Weights of a small transformer language model.
Size: 13 layers, width 256, 8 heads of 32, MLP 768 tanh GELU, vocabulary 4096, 10.8M parameters.
Architecture: LayerNorm before each block, learned positions, untied embeddings, normalized queries and keys.
Training: 292M tokens, 8909 steps.
Each number is 500 + 50 x the weight over the matrix's rms, rounded and kept within 0 to 999. Layers, rows and columns count from 0. Numbers have three digits each.

# layer 8 attention key, 256x256, rms 0.0673, rows 35-63, columns 0-63
474534507550494542524414480500493559554560469467470564400620496336617603455419447480508531447419519523534508506543534591606502564442487444632497430417465478554500534508506428494445419451469528
574537478474541456512407497594449494479506390475563474533493482609432497508469501604468496439496531455486536406526557415486536487539514485453423516584530591591501557532571472512461474549631374
494543513493617537560561491465457496367583534517506527623432525466512599556473475548503536340543415531478465550389491367527450582513539445374539510482548529519447542507445560464537570572441498
486598464657476491363442626528576454504512512578530530514563530509527406540529532540544573490396405460513537555469511569522502510477497599462513387441508557468533375478534533548530594552505519
526469507522430584482513474503464434455457657425511527491420620492397479492577489577442514535478497544565536416411486547574507567548521451565469490444521482520410469470445432494512405485518492
489557420464526573649481391477513520498450442449507483542588496472481481555554532516496582551592526484498418514495464446463581437508479415505536549508492428514577501471480406478459480480522418
505527519457494517571499408398492409462517589540507468513620538555540575503458436490531534432440598499414529451505585549520510505471500557451475541477595529473519441359524422542504528503425453
521417469447535585506443408523492471451376501538523577603506505467485444497500459469441581496479386464477549432477457569477433518621477425540502531475554589450442539497503465455394522510504494
564548498490451429518477539443500547449489463621518468514524487457441524525538496405522484468526451471496489514466485491577502563458575456450478537477430436549440435493430432542519470489521447
457454512538550528466579444562505500508547432411448495467459578495438526482436592498511473427524494514495514449441419556564461452464499455508535573463563540422537587626528508506448489484562558
520544568510449423504506519581553446579566504482405543556456623482484473475454473467486514529429531423515482548591526420449539486481454467532544451458428420429509492595527520468599522523515428
544398465391437586523566416406459468388458453476601467509510541501579507440541457425463477499586497430490490404543429543595490488594632495579606547492599512535499444414547427488527478322566460
455601555504506376447474538528465529471607479452488534435453608500506448525458491469567457510495535543506518437478529462523485566428424553511441508556453570458562473566417431524432575437497546
426519478442473605350506507433454568524423377487509441471603400548475471405500570522480423521505418497424474506585590493495632497594409547542446440491560437549521556420425584557469468615498413
492494538489413426544559499523537576509483512530504406533463628484434440477529458507503516532430510470555484564457457508546550545510492452621475419474549492599407477541454551460509482489587416
621569518549485632512464528386535444436496454493503440460592447551504492563449487596541488520515478559359474414480557434585421488493546575566552546428510475495512487490613451462523496544435500
490504558498534568528548511500496461439541458422556633552460563487559504488522574505523483544525492513500569391504505541572447451511585442557501501548570466555450540481448501526442526543529495
583469396458549453419452482464536590600501443638498550500454483458507468495521493508533481494435498480552507518479487490528569604480464491573494452565449522528497587476486521478498517440448520
483436543481545525426564515534519456534463554461635553488602550474532567554519495401544553484552486624420371564519550495443520459569423425529513637429576445484454479551477578532483446579488459
488425608450540424499492526492534558493508553483557530467572519490489559487497427396561506519440517550477534547540489417505525466553529477482586628493479469642494468474539493450563501504465463
598601583461479515466432472483534558571464437503408500500428521563475478565501472486338585431480528495553466504460487433544473519502428476551508386540449557610428537566518493443564401495590446
476520387437575551534553385431453534441405570609412609471518498493448473520579513513446577343513394492455534580492402500466547456524502452473535382621459504451534497503423508522497561557539505
516455455585437523589540487367444418553491614458469461515483447473543492617508492545578510422423470490392576592486511400494477533438545652477470467539464389524581544502493426456611510483520554
516513469529528472521527543505525530416573493491510561587482483397451565553435486483480543481472530428413496462526423458483436492443547635418510493366610628518566491464492538522505505503609532
519415445467443656473500492497511557474472419469582402503477491552502525462465476485509504535528447533475434532488461522420567532541515459370529525419436449513548480543533604470481589515389444
443541437536427525495486522558543541532508486526536523385474519347584528488533543478529525494472410534477472518510510587472509516441456497506466380394495526549489338468438511561511437511496488
556482509450442487551604490611484499462605342444455515553577424524513482480491544408460405518483507455456483555505537591540512506584412693509437483561584505443467418547457456510511401554517551
529511455494386519549478505548588442598507491511433554473424522533531516564443511489545416523400554597527433609493483646441482509539461516423500564446530515467456542514474433495548489481465528
443598483533462504468555418479572460523466532510369499516481461525469449545461491579373477495521446498484485568585593513549501484564355611554498383518503502430547496514513465512487473476490518
# layer 8 attention query, 256x256, rms 0.0706, rows 36-63, columns 0-63
496486463502599495512462528590444481533557496469500418483507507492504473434477461496581506515442633378454548366513548495386530516487574495408464489600510451485541485443529536569465510551535480
485456575432565445569433399495390446529524474563442480545458611492431524536416465600518511400519486477492518547457485471543418423420485453487558499507547543539466408523531504473624600440545425
431475547590373546537464514470576619558481542483495590570482604508565402541521557481382511511549434447567452448436502438423443541478442653477486517512443516397503525447518380402487516556512600
514425456537493512492475517488580499567514538421452452374595546571464517538526465552545546463507522505538531522458570499533558535423506461552471477514500482476427374481470368546519468498504526
412513491479494520458469540491465578500586426436537563579526427439553436607435532520475528564530506494508479476635532467437509554387529471491512480539534436484432464533586511441540542517464443
491477558395447511454497421433476472399489629492501420587581525489449528494439521412521486585485648555420554467527518441473545551539425478470609492429509515480465420442519495532428460605446411
413547575490484499540512524573424476539551486493569458470537558475453494530496455526559536490451383502540437512466512531444463491525441577537478486486624554439579542524505510472513464469574413
549563442544428470529440507498426534571492472552586488518473527420514559422495451456495520447613520464548435479496474594460485434543516486343511442400551577599402433552592438458640480479464401
515460463482560510511559457533563436568448502478509538444572485504532537486392594514525483475412487543381450430480486535422553508525462549540544452455489529466529530545558460585455472520517590
509568498524465568447513424485556376506450510551480451503457494521492500444498460540490529555418472516448477561520502453522564495548504527393500505497387458485630496573421483494501517500461509
578426557514540437479484401439531494451421396468586548430569573452650470509562551488564554501634521499518397536420565503499380537525490416513481451461642659456518515568540425531509503446453498
504526526440547480421443429494505539398550484480490458453511572623466511523479471468515524476504546544473459496513558410499530584526526526496504545422540467522458545560453540535384442441480453
461492516536354604466478484384461594527543519535482499536523461488489539494536521471455450423463527468519425445529531410500580455420445505595459486379453389615543526452499411380488561577511489
513467512577525374528531499437424543566490556480513418594516444422363533546534402541488558476437576595497545553360544520436550406423534464493470483454460476453444475518444532585497511558614455
483415528555581509456442549586438470463476485634566529553493449458542506535479528549564506609465478544505557466445572406461548509536589495486513436445520535489561553451547497538579402464474431
423478541535441445457569522521598545414469515534578532564431473538355552508545548459435619459456405546448545609578593493526510497515424472495433536470484461504498597561537490527387384455453456
411479472529480510399527482539477436543499500591444463411533497489407520407552539501549526466516518418456465511494499536437549552473553546546498504444481493528519472495510557478430431511476542
480443511459488535627626450460526463556564504404456424514577465461521453543512514437488485411534499542445466456572402490455560477481561465557506434462487531499387484421512563502601477530590504
525491463476614468500495454547538583465521545468567533454475556593444523539616463574584554493528367523532611555490426370624574597555502514522488450531504566530510490464425472555544464553538514
423519494493564482508432540558506481527542538490463460531425483474444481533543475525485510556519618445408514458461535545512504476411473528498470556406402454497461473567447460558568390497590520
509453507495557532528529556498460547447419472486500594421472580494523564572489526492550404458527435576508497503452508450453538483483450420469511608522381490448551559500487379539519581510604581
584537501533506466464453467550512442470499563606563600426534461487503517549555448603494627437509460568501506592437542480479571522558542550478557540397528455526588464502457474575458470499561401
472501574547464444494467574565448471518460610493513439418491518510510604501507531454499490433515488437444480499488452454500433488522554548491524579429534564481567449444443482564498511476594455
573463525471428541503447529543573485498501537509575546474462462491519451361532493458457410507570423432484378540462540473477531558428550532451492573531453479522448516476504485460545563534454484
515435542574433567528441551544520549467413532579401506452498547445621481501465517443427423393552440535513433415484570452406549531435525423497465467447512468431548563413450416459460375539516569
469579482525493455540543465442470516514474456476509571541580475539542496537525543480485413466481502507423468552562488478477489479491535635544520481501523524493434442606604460594427509611438512
500409574466489464427533536564546464543471475552421541395543506470483481543499362549510486520504505576494428535480395513446520589474508513421591455507611508477455525536451498424510521503581595
437551517454437484493546459516495459557532558543417569613426478547518401519513525567407466556405512370501477471583554504522496463566471571511486489503479525543534457500552632452571567497412510
# layer 8 attention value, 256x256, rms 0.0909, rows 32-53, columns 0-63
498621526491514499537498471521465427486507479505487460476538497449448447465543487513570581512519571513520491517422489556504499538547534468444541511426492557483509475505483499551487489427490459
520478570529463540485447478492464488510514491468536512527506531430525581482466513483505499602520535454566510496430552493585487559492493463455471467518504486513547492481444530475471479552479550
448549451477485478508501531509538538481488485498468408454495531423550542457494447508459451564465547517503506499542485556551461514507499499613509476528542456597498509507484536547433543453584474
513541450435618475428529532445504518518481420466525491594481462473530443559510477497499502479506444620453466523485526405496466530474544539494541518470609563398497459540515522485497523552529482
500487563444509558518389480494452452479455517526544552530543490549498536596575569422469480498504575527560459421505455493443479477558572548497503447512438393517571417491553420577504428524431465
578531583507550538550480496579490513449529478479487509461506496488511410509433512489486450499430482509520531473453539486512481484478453527529484450559549464566491544496558529549521436490434461
476472531493461471485491505571526558575483545431483464569496470525509494553475499476532503467504538534444453449460502458529465509433491484553470535519526496524448406480537605476446456560471545
489523468538549467543505483488396473554428481487511482452488575602461456492512437536568495517471478544564538474452450421535544597524420525485505500473488492439594467441582402434508461544484547
502636514498491496566477491538482432492421456574451566446509506566444524477519500480548529499506513507522483456509494463469531492568395431518556558540440463504465493515570480465534486498545546
500459545550501467498450499469509533468456605485430513499515473528434495438547463515495533424464484463533490451534452580419490447501483548490484491458518474523484470466493537404540509434544463
484472435495421521555501576508483511577482416489516450506510475568516521498464555495495533507509521552462457497436464537540482430494476526485500600442564514533531544501458470519522490526484571
546391552543484468491573573598563511429571476498486483494533513503507484497474448476496465587503468493484632486507446584561545526508483594494459513499552464472534481479454363464538523523494477
474474495545490565522566563517434472512511567538503495466540543443530512397560532546579497469488428519512445543464599599564378420450423483539557475512577470540497551432487539527548568432518430
507541564553440421534521532492479578465450539561590438474453521426480536606629483464508510520417517455532480477432538540413504480482508616506546518546517506481517489473587485502511521541541562
486454475505495514483547480495550551472439512558487573473531455487509479482414461528405433540464607487502491383497428490561496473460530546500523434478469484565502426472495452516550515463538496
534607494481488478437457527437473494527487518471598507482543516450427438490493517553551457549436552465581409515542501577448455573467560485510499508520556421474455507454466551477444492503467562
466559518486502442470431520567485539526521536552514510530402484471492443504528508543521458452497476592498587455481504474518539522475535478479409527587489539439516457560510431541445397505451499
459572505458543543460503484395569477580544473459447488466491531512500511457552451488502509517503531509482480488517523515441551498511541485546532517446445533477494512524491577556509582558404562
414465486363554495518529529522529520490501543465562390513491499437552455546519540489477463504494542586531557581424586456525548528532605483511481527466550574486550532492510536518520519502478511
509485537476509462484489481544458541402498426458561496445532505455434574526488454502563522565482491477505542436525487568494396492463488552505403491469495615538470554521538515432478475528545525
517546520530443449516498494554538454441499487497467504437528542521468570534456530480500484546561534492592521510546564550539561494505509526582492408545504514471481473490495516513501512479452460
452523525476482482510499503560413439510520489452517517520522492442478535438486546490631491441541413520527523560559501433512476540532511539462397526555502583463482496521474492486534482557531460
# layer 8 attention output (transposed), 256x256, rms 0.0698, rows 32-52, columns 0-63
493506471494534524489477509532456573527499500470485492532438544526519577508523498503482409477465469508523534460507471502538506484535453513513532543549548504451535498497532493489504544600456523
553495442452504472516529524542509504438444504537512534430515517539520423507519484562417445448466432500509513575546498471491523483512531528521541564477494507540483521510551526593538496515458414
449501540483513499494498477504462484533523483497509478472559487509451516502493539536506563497548543502565471416443465466434527545467513528445583574505483526464490576508568459540470518520508478
485447496500451494554486522452516501442526496508459387431537514505545460488510544516508445497494472469479556481518454579547521507485489504552484559572486417500485572493513533474515477463435544
510595464575486507444553460519467510504514539509465435507492499463477493500459463531516460472468473426505539543428532531539515557504444481548512529446461582492510568516461523451562522469469462
483514450440438533481481449479511494559478460549508490525438535537474523548515496513557470539584479552537528544517512542509544516540487525493588503479463498472500552532477526450514539522545468
471488447580511507529454415501522519509507502495547501486490513475465488520470493526496526476432475476555532596567543508464511488470561489432507551453494480519534599553453419455428522456546507
481483507457496498530479534467492528433508458522536481531454478462538548496572544529473473445542453456410486573570562545470480503516497433513491553493501520539464478533453592480508598517471458
463465512492446456535468497443505469504515465479520453521462596505500492567439610529495458534500536485477519455487550531561528520506557484488467466536500493479530539478492466525467539480491475
505486479490410500486523531576507544509545462476504542514550522439541538426518498496508490524471514486502525447464535510525440456498509490538510456546513547542545493504512531550471506459502561
502471546474537505523466513499545474455468539550470517476479480473449451544501508510538497528521448436473531461496500487450583473533570538560450416544485526459472519512494467458477469526508501
553534422495553466457546460424446493425495483494552473489530504468422512500428482480517473435509543523471441542459558446494529427480566458578471570493475513496508553495558538528515528437422538
527544495451499483486446483460491543511554499552504473504484489467447510565494461419468483516517563526497525473511507486400538562532511556447463515457462572508456398533571528564510483540488467
460485509496502516513540461487415445534552457468522539461522447525582499425492436536517467496527500467534510526543517423508527508503554454496477503481463493528440501531450512473495509475476452
538564549518501519468494483498479478520510419497465488595494497431500481483497539487570529443475440434552536526539516445470501535522541465495504493557527422449566488454512522539499485488469491
473455512531512470561559455534486557460516432513487552517396523491557504453527482521454470571521471578510565535487471478542488433525487483492537496444424514486525494508456495515576496469502471
527458487565442444511593461463543455415535523484549502456557470560477516484534453521408509498519510442513394542544444568503506524486423523557553577471461476529457507426506562488485620496471449
478439442515490486507526502536494505488456552524574484554533455541477521524504534497505505472527507513550494528467442476538490503521436519488440520510550476497494519423489483467512459534589431
553566497558417500446509544503528498545504498422450550499489510564508586559541491474510463479519428418525407513545429509457486520498427481476462497524460442515484531591522526493439521466456545
502589558480536574496463519505486563526468517506490503548457532524522484478500529511476503389541557471510455421498480489519554489573519537443564458465542524523513485484426503504474519477498573
427432544523553499536482466488428537584504527520564452469495506435532439496515450557477537486530496512483487555524446496438489473434464489419559503530487503524464498458525500471513529502527484